config = dict(
    n_layer=15,
    activation='swiglu',
    norm_eps=1e-06,
    rope_base=10000.0,
    rope_fraction=0.25,
    parallel_block=False,
    init='uniform',
    init_std_o=0.00401,
    init_std_up=0.022,
    weight_decay=0.0,
    grad_clip=1.0,
    warmup_steps=200,
)
Each number is 128 + 24 x the weight over its row's rms, rounded and kept within 0 to 255. Layers, rows and columns count from 0. Numbers have three digits each. The size before them is the row's rms in percent of the matrix's.

# q: layer 2 attention query, 384x384, rms 0.087, rows 41-63,105-127,168-191,232-255,296-319,360-383, columns 192-239
# k: layer 2 attention key, 64x384, rms 0.0624, rows 40-63, columns 192-239
# v: layer 2 attention value, 64x384, rms 0.0732, rows 0-12, columns 192-239
# o: layer 2 attention output (transposed), 384x384, rms 0.0885, rows 0-12,64-76,128-140,192-204,256-268,320-332, columns 192-239
q168 102:112113190093136127128126158141130145154133137099107098179102093101123154132133112122117084118125121188097134094107131116129117133134102159104107
q232 090:090197072102132105181116152091120131112139103148119129140120068147142108163158125116137135080111224114147100134140134137133153151165145109143154
q296 117:079156174123141117162107103125107120101120113127147109104174119136135148122120108120115131092106109121143114124126148131156138161126151115135113
q360 097:141187135123141147126120142124156134115106096121118129139151123100118131107132132136124130145109102157131137155121141135133127129176125138137124
k40 100:142150105122130153149151152126165143145107148108164141143180159134136148115108097119141137134113119062121145115137142115109128138091096089091116
q41 112:149128116115117155077172147130182132131137110095141116154132100138079144133104141084147106121113142134140115102137138122144134121102172124148130
q105 092:096120132120135110181118146121125129095117181072210132133156116116132104150139172097154118144116150142111129105120130112113147130118151130099144
q169 104:092089124135108123136113134105124128148136130122139117130126110147134117146094128152202141134148114127164134123138106166149116090136107132085137
q233 100:105119156164146127130110117118094150144136139109124051138130132133161102129125095120107114139144142144140111101139121103076134134118148163161099
q297 098:136153072104128153081154112142135122135144128127114118109115132151153129161136156137179086133106119121110118123134170152110125108141179118114093
q361 096:108122163124105145097102160111131121117144128121131148111146118121074156105113124103150111157116156156081109168137101115091165100126183098155114
k41 102:145118139122128133138102135120138100113093144101166169161102131143148104152114128163108146090133129116095134121107171147166116068116107104167149
q42 107:119071181127109078111107054124135088116127126117150074136140126140116111107107141134124126166147118153128124121135139168154140159111149099101131
q106 082:150137175098135134139097138101100125132135114172115131157157085123169156122171081133177135099172179139137122099148120103144111165129160155139087
q170 095:134123163148145129123174107105095095095146133129126091120108134130096121092140128124149136095120116113186137103125135112109119128155135135102113
q234 097:158135154122146127131135104133160129144107091181109122068139163155103121125144140107122147122142144126170123119122119113136131144126153164083134
q298 090:082133146114138100099120152141145143142123154135133114111133102157100166149131118140109153127169136166114102048133091109114147141110136141166112
q362 087:138115171147120122064107148123080144107116184093141105079126179107101116139090113183117147113171115110138111096128125164140122146098111102160150
k42 097:140094127114137127139136210149127125110138147100134099111129131141120131149094110112112163131130116124137124163124144105118089097109125138107078
q43 106:129149071139097124133184144146142112134118132175113088148092170137114105100096137130159132167146167124124130165141124111094126125093084134162153
q107 091:136097088130153122150113110144111151096111168097142148126163124184144126125126137139127133126155151114117123123103087125136124124140177111131139
q171 094:095115066143078099102133093125114121098123088082171101066132162131096141122126144138165167148128086117091145110144100125162132152106139121147154
q235 105:153121178137128106132147118135148120149124153048112111195131115092108121115117119078077122140098169116117119114118084073136128123115124129163167
q299 100:101172083158148132122132133132173121125130153143095106128119137131131083120157126090131089089167149136114125153123123114091133127120135132136116
q363 102:109118142136111091104122125130160129090120137110132094056121103119118110149156103116109146106143146141132149111102110074128134078136148156101075
k43 099:126119143174122141158094124097100145084128165115178147115101137126124115144151108143162164111096161164109114142143142142119086143137151108136064
q44 107:135139144130121136135126155146186134133125107132149143132130164130096135128146148107123127126129078137108137162136094106104151139131104107125144
q108 094:105120099097109130153138105129141135172136156158131147117098149132140125141100161160137077178104120144072131171131105124102125130158124079124210
q172 096:168166121111111080060157120118145143154133092113135150119133093146112122110104147128128115155120132148176153122146114139165144127131167153110107
q236 087:106133118129119110170150125125090142131094110111139135099128127120138139159168140169119132168153154122117156136138150126134142137091119148080176
q300 106:139105155086156099097153116124179137134113123120170131115120083112079131120133109143129129137148094158096138112106156102155125157100091134123073
q364 108:154140184106128135111179119132133136152125109141133115118132141143137172139125116128104132173119112145085138151118127150100149151131103119143106
k44 107:130114113117145121138087109140136122123139122086089160147133117131124092113116170093144100091146193114137145136099106121102126120180156126117095
q45 106:147137103140115094119104142117083134110145119134182106110110131116142136129106119114128133092140084159132147132154093164124111079188137158078145
q109 097:153132079123136120149097128126158111146161156112080132102153145168117116125120109116137155131146157130157112101127100126116136160162161135128117
q173 092:102123135144112100148177118129140135162134153128145160106145136165119115092118088111142174161146132124182115126135115131149114119098108110112148
q237 091:155151141136134134090103077149153123117159099108109113160099129134111111121129127124127125176119083127106124140145083143147134131115136107172091
q301 095:121137205150138133133126134120141120162162125109096136123130131124067155113122131130090141093126081142177110074146105127090126123088138125105142
q365 102:134104144143117133122158123107132123098132123105123132101121126169127114148169133103160149108137143140154128116112168137126109132129179114099107
k45 095:130150101140084107138127135110138112110136153116101109117156158152126158119116168165143136154126119099100139138145153148095135170128094118119144
q46 110:103134113148133108110137102137100119159129105099092123125129127117101126117163110157139128139138105138104146116141112140156095133128171136169142
q110 081:172136132156130152131120100123113136131146149128037120103150161079137149128139142131157094163186073123149126118126116125143124128137077152149116
q174 102:080180081116127109123124114149130101159127108168087108110133164191110117094138157146163145119146182147152121157147139105116134095090127139137114
q238 102:141135118099153125181128096135112142102115130142142101104097109126105144148139136102107087182116138131098129131111142103147136153142151111133170
q302 107:086114125135099112110113126146118133136118131159094157090151101075073138123110137125098110128129133147137126141126133135157106124108076116136133
q366 095:120113144117120093166123131132157120124139154139113117110158112115075128117164123140119142138096145183121153121124162112178112122105106084148111
k46 105:144093118146136116133132132093127140134096173103146135115122141078094143134080139108174148125121082151146118140168077120120143164121120154123086
q47 113:088167129136120116112116112123155111134119160100125162173078145136130094112122132137160149119144107104109142164133102109084102180134103169152121
q111 100:160138093137145108173094122157175126115135126137102136118133154134133134126109164168110068133123161125110123156129078120085117125140145162133111
q175 092:137139085098118148099145168141112144153125132124142150094108084149122142131158141135089105169113132156117144144137136109155146161157142130189136
q239 094:166179110096121070123115138147141128109116101122137134161118087140101108125111104117102117163125132121143136111112139111156122117121121113105112
q303 086:135109101115134123155174100166120131134146112113100141129125128156139101127127111146145097118132099116176162111133142116131120113097115166134159
q367 099:111153133146132066166136119144100120118129135126134117110144138119109132101115089120140120095117135140141097111139133112123122096134090156152133
k47 107:167109144141141145104111155094133115136139119138147080098158121123103147110134147104076121155120083092127111114148119120142118103125164097125104
q48 097:109140126154116127153134121095141124079113130102116107182094120140153134095096098146140101135116041133142143130126128108104114125138107155152156
q112 091:146078102103138128122106089121127139115129137124089152114107128091104179177160148156120139143107093121134126166117159111158129162171121103099084
q176 090:123133072129117134111152149121101135156137121080067135179112164121142132144151117081138134116129095112156159120130066149081138140133136165143117
q240 092:162146149126129120099155136116141119113142146111098124148137190128143154142156123115132126108140162076090133103120125120116108146158132123146093
q304 086:091093097133105162117102108088124114117118144098140144142111154155124127087145113121133116102151149148122108148151119118151147112112074121087099
q368 089:138088143141105156125167095112159120131131092128112105159124136131141126152126176129094091137149110131056117142142163151113137055122167156108107
k48 095:138190173119146137132100099126084135120105125153094117107147161115123127121112140134138130155100087117109171116095126142130161128145107094124114
q49 098:158088148139124082125117109129117120157141169146091091101156094092126107151142084143132096120119172174151140086126118129088152106141105149115085
q113 093:163135160138121141088117112109158128157137072060122160133124135104077169140137145108120138117125145144102136147133107120118121106091092152111064
q177 086:126151136122134138130148090154128106103135119130113106122129169110138089108082127150131112122167117155121125165143143111108136149141108100101146
q241 105:138125148120126099106128166135126132148116162103103133135172138054126151153091131110056128133117131100133135137109126117137115140150067078167107
q305 093:067123164141150112147132120147133130131134143084042152132108090132109102114100130122128133092164126173142119143129114121100128126149131149132075
q369 087:103118148146143171167163118148139141176109156089125124123163130093146150163073108078182148122150162104160134130126120143106122133124142141145135
k49 096:113118098112103154134130107159132141105092136101152089092149137124140132121089102164103136133152115138141151081136152121149166089158076134115120
q50 092:132078149119139108188149182156172118091118119136094112162112128150145109143154130162063144144150138152101126110134141094114124095108112083085113
q114 095:128133111153135068140115167110153148125109116157142200140166151127130159095136129132140120145127152136160133149121099129111145062112110107111075
q178 085:117099117138115097161103136113112128136146146058098138112146150117141118170188101163086122114135146166124126125133143159091118118128158185136140
q242 084:095112170129152116159146112137073122125145160167107189132095182100139128125113117097113069131087129161173111125096168112163120140136101115122085
q306 098:138149148134116111102152115107149140124131109136096117121138164074069192113118173107131133190088075118131126111146115129134129158154098079120158
q370 090:148104189114152099166132136137135142113136129131159134140155140117100102100108135116123142159135144136119103131149127117091123128084123148149089
k50 093:139166042148130107133106142110140101151123080151158109131131135144163130167155080107153108088127118137154121090161127151126068146103136127122154
q51 113:124143143155125118100159128112120113099123133146133109108094144120105110109103112162113105125117084172180112178155116093185118148115145122144166
q115 085:129106136109104127112143128127150132097111123099133087143163114114148116137108124131071081119167134130151112134143171164112146127174143134139166
q179 093:149056103145140131129094176119116144124127148132122146137099102163158146120081164135109119128091171166115111165103123100136134130187157137110149
q243 093:103174164095109118142116164143096141125122106152145141135140140075143075110084109083123105227135132132127133180102123121118128124152087130204170
q307 095:149104107164115084112127105127159119101127145131146126097112172127158079129140159118132129126096158108157157163123107093187146127113130178154118
q371 090:160147139096129121130168157132155139131128117124106116107117122139130113142107163178126108130139095132135148128134131155120134127105120170099081
k51 102:130127161157154168122105097071124136103153134154126138157102146112075144111065176108137141108083076124138101125110112109121137096122122083144130
q52 093:124145149102134093130119133147116139122118139118105132146137098082169164129153129130130101168121107100154155105116150133109141154191135096110174
q116 089:106184094143130087167136154144114128118145070144086126121153140129172087130135097130107112100105138113110140132115149164151123150120130093102103
q180 091:122168128127127161108086106130113120126112140107142137109124159139084160128161105132155134108101112144153093107126089084164129132099125158193130
q244 097:121143161135155164127076135126162121133126183098122109161173103107087121157112142147095132129117117119117122134114085134114117145108128124100174
q308 104:131136152123134121167137122126107136104134126133074127131185168118092124122111153149097122152094153088109128128122145148163134119086168148130144
q372 107:135196136105125146100145155141142125124122107116149141084133111098106095135166129119110120114169094137146130173138138112091131164147119107096134
k52 100:096060139128137131091116153125094142162154164136151113134119151123192115118099130103113146106113081114142137114095134126117107157141118112110103
q53 110:128095157133124155151131118154122137144133097125113107106149106142121155135118173095110124108099124142108118087151177151081142118112146166165138
q117 093:134153121126118172104110162115144126140141077152110096131110159139162146092129134103143165115163117121144114119158076154109109160098108119117120
q181 090:112144146121156158175112109091103129104127141136161143150158120147113086099134095111112108099096142092147127120128160111156129110134107121088145
q245 102:161105175135136139182128134144136144144120133112119128095120144118111199122124134101115135100127128121152125079143157147144126139132119163161114
q309 099:133098124117118091140121149125145152118121097080107130182107128127147154151153169155124098135143055131129111122143110125115133138147152142074153
q373 120:119161136140152138156075143127136145120116143130151137167151174097109146119140086139136125097156158106106114121125128140121120145082139171134124
k53 105:115129077104128142139122170129128133115155133115113141122147129128106116175154074167093153143085119120167132166128112141143176131146148104153172
q54 107:165133125103153108140163152161109153134109103123156099144136144103147188139109137113153107148138118105120152143141089115115143109113137172215121
q118 084:134139095144116133110116075137096135128117164135093146104145121148167089116138126123116122154133105097108132161128098091134141145127094099219037
q182 091:167080107134143161127108116119138137141135151148122173150139120121163131126113113078180074112105133109076132151128138114118125097134134147125118
q246 095:119108173128112113090116137112081126108121154149137131100088148086098117126171133127145119165148128108138111141124117106135165158134127118168121
q310 092:163089132106118131167094083126082133122120153096083207137119139118148189146112131138134087137121130133146141147132112174115121091149146119135122
q374 102:168136100106137104140154143136129147165147124155135127095091101106171130133138161118128099143120141126157122140116118099131135140152101118137088
k54 100:107073133114151087159153088121138156117087106123109086118146131171130129107148100158106081112108106138127110155176109104112117148111114118126131
q55 105:149161101133143094119158128127184117099125153138151140152138135144139070102114129126115120122123117117163134131120089111159120106158115139143157
q119 101:100109099134111130097105160141127118112127144129126112098161093102130091175114107100134121161070113119143114130121137106139120116157159112143140
q183 095:161096157144109099122126130105134144108143108154125075125136140113131171131087108150135169142155101149134125118112101139152112169147113159074124
q247 100:092068110158124140153133153120129112102159109094124112153140150169181093149119084147112134119149149133102103120118165156152120164126135141093165
q311 104:083144150134124117118188186131119119120147128092139077158183125137118072129126105122113138103141117146126130099123132128103101092099139139151150
q375 101:109152135125106097108160130144111132110155105141148079082131076148134113117160092152101137163116066151097125123130132155127125158125133167113153
k55 096:102127133137113111102141128120112091134111164118124096140132144124134158112107136083116113113123118138117132107101131128111152128108158139163123
q56 108:139215107101151148142140135143145162128096119113150185146097071105121156132105134109107117122131117135145134132151097134139126089119131129116160
q120 086:130113115127110130097160120115155142143138121182157096138144156188106083120122129161079138147150070170120153150154145110132105106140136167136177
q184 101:137143120153112159126154146123055152133109136112112135131118118183103161147170104153156147125090096132102132148130102156168147104099135124179134
q248 088:152133144125125164132114106120125127146115116134189125118070155089129104165155155124137168119045082123148135113118119136103129132127079077081132
q312 091:156128158101131143105189155112100148155138108111124120141156158108076152128135157122114120114160139107111130122140064118140101135137129163178167
q376 094:123126163124137122132112101119136148141134123110080171131151126108090105127115137135082122110113105074190156119130136148128110126155150155133129
k56 097:136152133166148112163138090098135111130172115131141110123117074090188157112157184114123112132132131137109148124113144144136126199135147112116180
q57 100:125142124126139162158164111122144110131125113136109156166135092200154113121121094163138145119121113128148128128135127123107121112104132066142148
q121 082:129150097132143151183129105113102152106128089128133149137088170081118142119146085123143092130123102122159120110136087099126124096118092107147141
q185 104:088168115128117163111151117121142124109135123110098170136102145128096109102175141127158131066118115118110106167139105137095104121107085098159152
q249 097:103154104111150113071128112140141122142124157110109108162161126100175075110098095150122126115138145139138139113104122157093134124125158119149104
q313 093:130098138134138145132119112121121151102125149163144137085148112134078144138117137141139156145084116166143117123143118119101145114162141114085075
q377 092:137101152133114128133112107124163100153124122150124132132069097132146134120136203130112122148109136150155104127136117106138142120143111100098105
k57 098:138140079152132095137099094141102124124155155139133096103130119108079072060088114084109131129127161109121141121166146150137119086120174137116157
q58 109:193090113110125147119089158161127121105117122114131195164124173085131143112140102143163135099155164127084126128134084112142111122117141165118117
q122 097:181106133119150095119099125121154157145130103113145139118128055124082171144160127122141112123102120135157137120138081127165137116163100112102146
q186 092:084115139128148089126137129150067133121127138123133127126124156122088184120099151174195092120119129115097090134116073115106153152125109099128098
q250 100:174149103108156197129055158162086116142120145123140129131086135140117157099090088113176126139065123133113128159119100097095142160123122127119090
q314 095:105099140121113138115104087109116140135121118145157153086145168201111113118137139096177167095158172130162090105119148152064123093124129143110125
q378 101:116101121117146144069176109131121137129102128089099139122103157136108147092129130096155108149122145101109099085135163110106112118116121150168112
k58 103:133087102177101157159145124157095150141111154154117152123104147095168125160108123126166127098119129156112143161130153143131085153095127142187120
q59 098:144135141143099092126143135127097105141120104123111107094137138123157144116122130161172133131130133165155132121131160161118142167111157125104118
q123 084:144157122108104099132120155139145138141110107094103099120069136114082156118111113095137131123134083131155137168116109160092125119075128175143104
q187 089:098127083113136169132114081121158131145119166119135143151092115144137121159144149144144118133094157145155148141125127099117116136130120106140165
q251 086:168150129137127106122146078113150127127116113146093089099123151141114121104112130170104111101110134164154150112077112119158134127158149144149180
q315 089:173173122108120056128084168145116128119123118149114116109188109144170137142136109129104119093143127101164114106128085143147140143103131137106160
q379 095:160116145143126136143091116129135133099126117118145078096159154177129119159112086173127158122139127156131164162113134106127137130090168157094110
k59 100:104129147135115125079150148153162187124110147114136158136145110154113139116104128099178165128125095124157083159098131105114165109127112176108124
q60 106:118088106148154129127089127119128117105107120122121057096146141125134138137109139189091134112133107139139127110119066125140151091162130156164124
q124 097:124104155123157180167135128139142125126132145114152179110137115114131109121167160153114114133144117134112120118149117108153144120080101091177132
q188 094:125137158150147206149129088112157129118126135138111150093141172123135132130137150145120167105128160111108120133121183170116132140148096112110077
q252 091:115132154140140174094111095113077133115099127115108165055121133150139147105113149114084133136130119102128165130141169121177126123119098108128130
q316 104:152094141129130129167110156129132118130127149078128140136136120104146130117151151105122094161164135119120136106140133160142128131096109104114161
q380 083:136109162134140156162115135117151128144144129165109116117103152139104185098139144117087139157143152163140109111109090118111138147146118105113127
k60 104:085150121112125088165112099144113154098156094122092109163119133171110122129118101150147109176133123132133109141094139133081110118105080151135109
q61 097:147167151118120151140149146135117133129126123132104092104094183124122155142101086114103147138149122122135131148127099110073134127152107102121120
q125 100:208113133177121159110137119110105113121138107162100171084139173170138137106157135155188127110136122093132146106121129133126107101152090118134146
q189 091:120141119147155148154136144114125135092113138157135113113099170131113126136178100185144155143116150120080132086150106152091134150129101089102143
q253 097:152134149127131142063109089135117099100128150157096081129140107108122060131167101108125144095122158124094131099122102096148130177133168125104127
q317 107:127150113113120172120085168135094139104146111108141106159147118152126159141105099117074140089140102168112126148125113153122104159181104118094106
q381 099:191140095136139088200094150132127136138120152143099132125136119120138096105137075128111117102095155138077145129131137096128139109145103112176148
k61 097:123098141122147120123119157156145134132126106175151128152122142119112143141132154141118107136103090095101131116107112118118113081161164161154143
q62 100:107155084126124156081181144116118105118121134095149112142132139083120123113124110081116135128132119120102157122152119144112082102135091151177126
q126 085:136145152133126170121162102125095116130145099091091144105121099137120128140094093127128152064159109121139116160114127140057120190076145124098122
q190 092:092137130122127150114214109119148137153141163129103100171128114152112165133142130121091110115156113118124108054122192100169116166071148116135115
q254 101:109125126095120149128122097111151149135154123115106116129176105135118150148185079114062135156156158127161147114134120132112124110129155114130066
q318 086:134144087131161122153150148141136130092145137101093140136117087094111146120123148119076082136138142103145126125118138098135111125120119135136158
q382 096:121120111141137122137077161143117120100150121150090154180126140165138089158146113142119137121135156154151118126126071112114118114121134144128134
k62 098:141123136142131107106170095148138113163110083125146078179123110149187135138066142176116099128163109148118151087158121110147176112125127075117152
q63 096:150111148129145121160052133113128140151112123111156129115124098126134139155110085104156102126149077138150131157118109141146138147159065123140116
q127 091:160096113136138152124143131135150156146108147148135164117118113133148102123130150178079123168094098137113164169131114104112158147141110115092113
q191 096:192098107127120162127152146149112139155113133157098147118079163140172121145125102121149119129145114099129135148137067123104146148117081111119126
q255 094:141103126124119134185179122158182146188116129158147121165139123155155118143161119127141128136124108122098120173124166155094129100094150138112088
q319 109:177149179125144113100103136114097132135113098154139108094119137106145164132103123129165112153117098109137154140124129124156139131097066084139104
q383 102:129127178137137145122132137127077131141137109168135162152138135104148139171117098146130125133116176120096144175139137132116109132127128104167126
k63 099:121105114080153119156087107170113145079100138102115098104151114140136117146093146154096153156100103091146181133130127123124098145139185146126103
v0 106:138169157119149125137168142124131135152117148143163188113120169130122116105132168102158135096122188136112123151119139134104148139131146089133152
o0 105:142157140113141147126110151116130110120116146153145145108132139085113148160137138115108140096165080156135137071128115172141182153108158138170117
o64 100:135178150118119143142105124119106093126140089111109093131107105134173145120119126122112124138065124138134112146102140120108053156139130140111133
o128 089:149097123155160143130125157131131113155153149131108142129132129137129100126123145122151112092168096117117137135204150118144158114158124127085090
o192 102:137134151123091160139086151075143141116114153139101111143075169148124079155103098137131143149142122166108115124152170139152138087126141123124103
o256 100:142135109170121106130107095152110101106115129125172140093137093108141145137099135153110162132142120102142131151157092135134166086103125124140151
o320 099:153149129108157120089141102174159154097122122132158118147125124111153110131141085170113132133116124130132194110153091105138129137108064128136156
v1 093:122162130135111060168082164131104120135124110174206096143138123088139103112109102112123138141141113127114125156129127148133128133122100116155106
o1 100:106150154105119119123115124133150133104112147116120095076172148170096106100129143138162131128087133082138117169154139151159153126166164141163116
o65 099:120098150160122129150120108062163117108168120116100117181125126125121190148091172111109132095150111136154143136129142145124102108115154137150150
o129 098:123127128153142097119143123202128122129136113120109074111110151151118096082169134121120155152111081115111148086175114138069120116121074124116093
o193 108:107155122164108155148148090128132139167102110117133146108134134099163079155095094132143167145125118092130089166132159125159162092124195140098169
o257 091:179101130136136149131093112089083122151087125128118153162111141105131143127146098109130101126138173155124117122106140090118153132142090153117091
o321 101:132137127118103171143101126120125178172149132129164137134174135169129128113125095151142137122105160138128139108127094116142148106114140114130185
v2 099:107141154141126137095095162120084116157128116154102185085112155101147139102165161116128100139109153143137129120121140096129140158146100127102110
o2 101:125119142115123143117146141089092133154090096125142104120138094136102142122144121133121157126121074109136162154117106078141182159102101132144116
o66 105:123115148113113143119115099180138152122097121120127121167175133174103111129144145119101118126118155117141093142165112107117103165136174116118143
o130 096:128131093126151094113145136139112129141178133164177088090089113153108129186125103122143077110180125122119145092097101136106115107110136134132138
o194 101:146115158115133119103120170162141104165082145148121135129135125077106122095131180100115102103093136162137125128148109140152118099132121149202142
o258 099:121130115109140143112123127113083111044149148133137115122111124091143113114089095132132167127129105067104168149134125116143111100080125109158084
o322 102:153110091161158139164114135134114169120116127094143131120129109175123159130132139137172152168132149145075110110086142151113147083114090152100147
v3 101:139134119146114109074106156126085132118130140102099107140127162117151128105153114135092090140126159115146130094121153101129118124160168146168104
o3 086:149124135155114152179142097138162135167110142161105116136170133117120098169135101164119083137137112107100151129095105112093076145127101084155121
o67 100:105104175096162111129147113170133111160186097080164103097112100145098112171151144110115112099109117133194123115116082165104106168121139142123142
o131 102:105155113147134155130158129095133130053109073173127157125136070144109147106106129081128124153150184116134145134124132139087141152119110129148128
o195 110:151112094113099146083118160119112144137126098141136139123130108099140149110155110137174127129135121110082115160120145125134133119119138117101120
o259 101:135154135113136109142107164122155112128120144139096119141071128075188130118109132131124167159115139157134128138110146165160202096136128159117143
o323 109:140156132140093173176136138138140108144126159126146141168124179138111105147114099103135161167108089131119132111142138096181114096131170133149110
v4 095:148151157127126107065089170137146135124133145133100115132145120094123172096093124134102123159135138112088127096116103124143118131118124141104164
o4 094:141138159152130118092139133133166099126057153120102131131145121142120107101116136120129157141172112108181129109148118123150156097142099171139161
o68 108:169115113125146138132153080149106150132102079139107126115177128156097093170191129143119128103134143114130104119104112138126148113170119110158103
o132 099:107157143147101156131104135145123129142181111097094100083073125134149101129148100111122132153138116145125215094105153102139135118112149127103108
o196 103:123140122133115145108131165100123149159132098117136165144132134138161121113089133146134121131113125139103089152138136179109149141131131135171118
o260 094:129142159111125103157119160189145097121124145167162150163092153107143141124101123115169120113139169139128178135102087118163128128084146133088084
o324 104:128096087121179098116139135126154091093071119114173143115096134099140125111087165132131103129127128106108111118137118063117129163168119139139116
v5 101:126076173133134167133074130135110105156118058139146125138125185116120142129152134111145108106116128134136133095097088131109132113152083175085063
o5 096:167160141104135128111107125104145120092101135071113121088130130121111159122149103100141133125165087161117164101075106074118105131125119119112121
o69 101:153154113115126138089130121102122137144117175127157113113111103150127077148091117119107144175095168125146162128149104158102138155125136089133141
o133 097:134129127119091130166125078153128137144148100097145128166113106153128146105126115097128156141124142155144077128135126113118150089141184145110162
o197 105:112132134134138144082174091134142130163078143144091199140119137136147124115148145156110125140094148122120131094147097139146109143087118159174135
o261 099:074084139143130090176141115124121134121151111118134117102145117128116144142127162162196114114143111106129102130153148126135109131128146178184144
o325 104:135074090147139104092137115167111141113133114160143127100089145104104118127160152115163136096124167099153111123138125128147098132119126116108115
v6 096:079056112124123120129194115112115115092126161163100151113147139115157102130126170200088088141098108099166134118112071096053123118113156154117173
o6 097:150126132121107164113107136085151114160130128150112090130093115096155128137142130109129157116112152106078146117138133084136146145157131125135162
o70 105:136144118108135122092128114122131122136125148095098147118094137144082122155150102087137101105126077142178139123154148118127163132137089123085090
o134 093:103139082135162078134129129110123103135161121128168116117127097126130177103136088152149126151131154120109109165116126095129109137111095130139129
o198 103:110096117129102142141107089091088125152112133117153135119155138130106124137091133091153101143132137124115155142147116131142108102145122148131136
o262 104:084145136146143114087138123171166134117179144149146118156153125129149071128093142159118150122158119140128086121110151170154091115127176126156132
o326 107:143143179089142145154132160152136128087126132133128115149152153119144137120165198140126150126131115119130103114113117156135134142112174117177151
v7 113:142108085120148094119089135138096132166152125125065144159126111124183124089145111103129093158170133127106131138117115145159126104136093103181095
o7 104:150108157149156140129110137113107109147070166142131116076145140150136109152120135150143164113153124094145147134173151142113149134126122145150115
o71 116:154164127098152156088119081136179136120129135130155140112106136145098118118121133154099135116131105102127118114109125110138105130181161158108157
o135 100:144127127102098132147172098086106120106140115088155110142131101157121117143116128118097096162150134141136097155071161108140126140105167154118138
o199 114:135150121172125064131147114120073120123158147118151108160088142107117167104139144142139152128124134135162090165149128130113130138111096113112085
o263 107:142081145103122129194118108155156156124125127127111124083122139121145128162151081110141121152108163123114124126093127123097143113111137119148111
o327 104:117118082108122083107099132170117117121148121116116177142134142109146178118125133117173138116104137107118102112133126087126125109111131165113107
v8 109:151152154127137154131128114112192147147124147154105116121124115152111097132114168121104128111140139159107131147121090098105145111165110199106164
o8 097:087100133141155105104142143127131136138130140125176113134131103107141118132177115099103113112107141127106138102122127098124112145186164109127134
o72 109:140149119148148109133143124136089105077137140113143193063141149170154113083097160115155120132125079135106159141117158112160126108146109162135124
o136 096:098123102120122167099133140149105163133112079109149128147098134120108136081103150109155125142144163123129095135136120144131084105055148095107104
o200 114:124106130142109122133121133100135135138106164129162074153077098169091159144147124151141139160155108110127127126104112138093107158102103093100129
o264 093:151108108104128154141159107157151119165132115146128110119152149120152127116146104134097132163103172125143093163141127119108146142129100101125171
o328 104:129126146112139127122119116150112103079098143139105157147141152126114112150129136132118135136150146098095108088139124100121120151086147148129119
v9 105:145143167136118092157136126140132131120136083132071173132137150091121177139135121074109121136134160128073140147122075134133104130113113137148133
o9 099:174090120125152119117141118139156111145050144124133136105133105136136163153129136156124148131144127127107108094099118109105104102135185141131097
o73 104:126149147141142144094093131119124176132169164150156145095144125128117135120103116183126126131128148120177108107129106114150147128140102128151159
o137 095:116123100121085091141131055142099109113110104159128084124111134120142085125142133097153132124155119106124169127163125139184122096091164118121133
o201 101:150118147082112119161132158133074137144104093158176142112113170164126144094163110185113136105127137127096113135130155142117119098133104127141132
o265 095:155107144177138105116127153188132105089134113122114100141111100118149108127137117166131122157097140128152150145165110139110153113136128117119118
o329 103:141127126183153104154169138114167041115125118140106163108122148154186095096115149128120149138117140098145163159166126112132170093115103133117171
v10 102:145113135145131123164120154136081138128136119120170116131112127080131107151144162157147115144082110135088142131099168137101123152098097123129166
o10 102:139108141118135060178093095146149161146115094117105131110177133123130160147111105135158086139120099105104144147128153131168139117093162145124126
o74 108:128158133098134135089157188161136092122107174104144109138126126159150111105109173137091157121150106135125138124104107133107138098166113134160099
o138 105:144133091089133129084125115109122136106126103097143128155100153105066181128127173130146154124122181108134116110190117096072071134150147133117150
o202 094:145073092166111154180139127101119108135162108169171149120096102112148120137124158085121107103157102125159139173165149141173102110146146117093189
o266 103:125133198128089116125140091104113121188129110074120107143146132119119129101132106152130181148132150142154107100108111105145143110098129166157127
o330 101:061124151155131150105145136150138154123132142145088152104110177151123114168136109127134113130115094144118128117097124163142114151117124076115087
v11 104:108144145134131117141138081121141122157132153082139091109104111148086162125129113121090130121108117121118111133109130109120137146125097089095146
o11 098:165092144126105179153174105114096111116110120122142110102133120118105173139122169142112118154107106102122158148130133173093117100120150128137145
o75 101:096097141083104089107119166119120135142130108170148133178107135156120131095151076134131135115149129164150133145124127124135102165100125139146122
o139 092:180126116152168102181156116134138140127145109130111150080178145157150080103161099083135122134114122127146130145130138139147120102180145129124119
o203 105:108145117116115178086109132116152111109119171091101119150127128135160168138111133145073115166116125126087130106099121114112112153160124126106113
o267 102:083161165115144143082083153143092155150148145103120104109107131062081153131125132063108131097156126129111120123113106121115151159148121099132141
o331 094:074133132060102134099085158131123133144080117087128141117108105101117154093079148097134156115158147115107161162124145128119128172106125138090126
v12 103:128157136130134165111115141130156118114133116091054171161151116108116145128168170125095131128139183089137131107123113142133135140104123161150127
o12 100:143108125129120111071181105106148141108101144137091146151109137154122136167126197141151128182135171117127149106154137130173146128117155127136139
o76 101:114112134145131120118109129153127141125151131133154159143164132148110084140136105131141094123143183125122115134092091130117133141112130145133175
o140 094:141151104119134140147119082101108095083136123168151109115128104110183154087164122108181126136124133113081149119167154077117154098191117133113091
o204 109:136155120109146107141176120160144123123095108144137135155102118101101145113128127121121129130126078151151162080097167156101132090071133150103167
o268 099:110087109134132141154115123156111106170140149132160156112113140109106119089120120098142102134131122103131108122103107116081115101143113112095118
o332 096:134130103111118104075139098147132121108116163138136117120112130142114092151128127158099092092145074129114106136117152090125117156120136131115097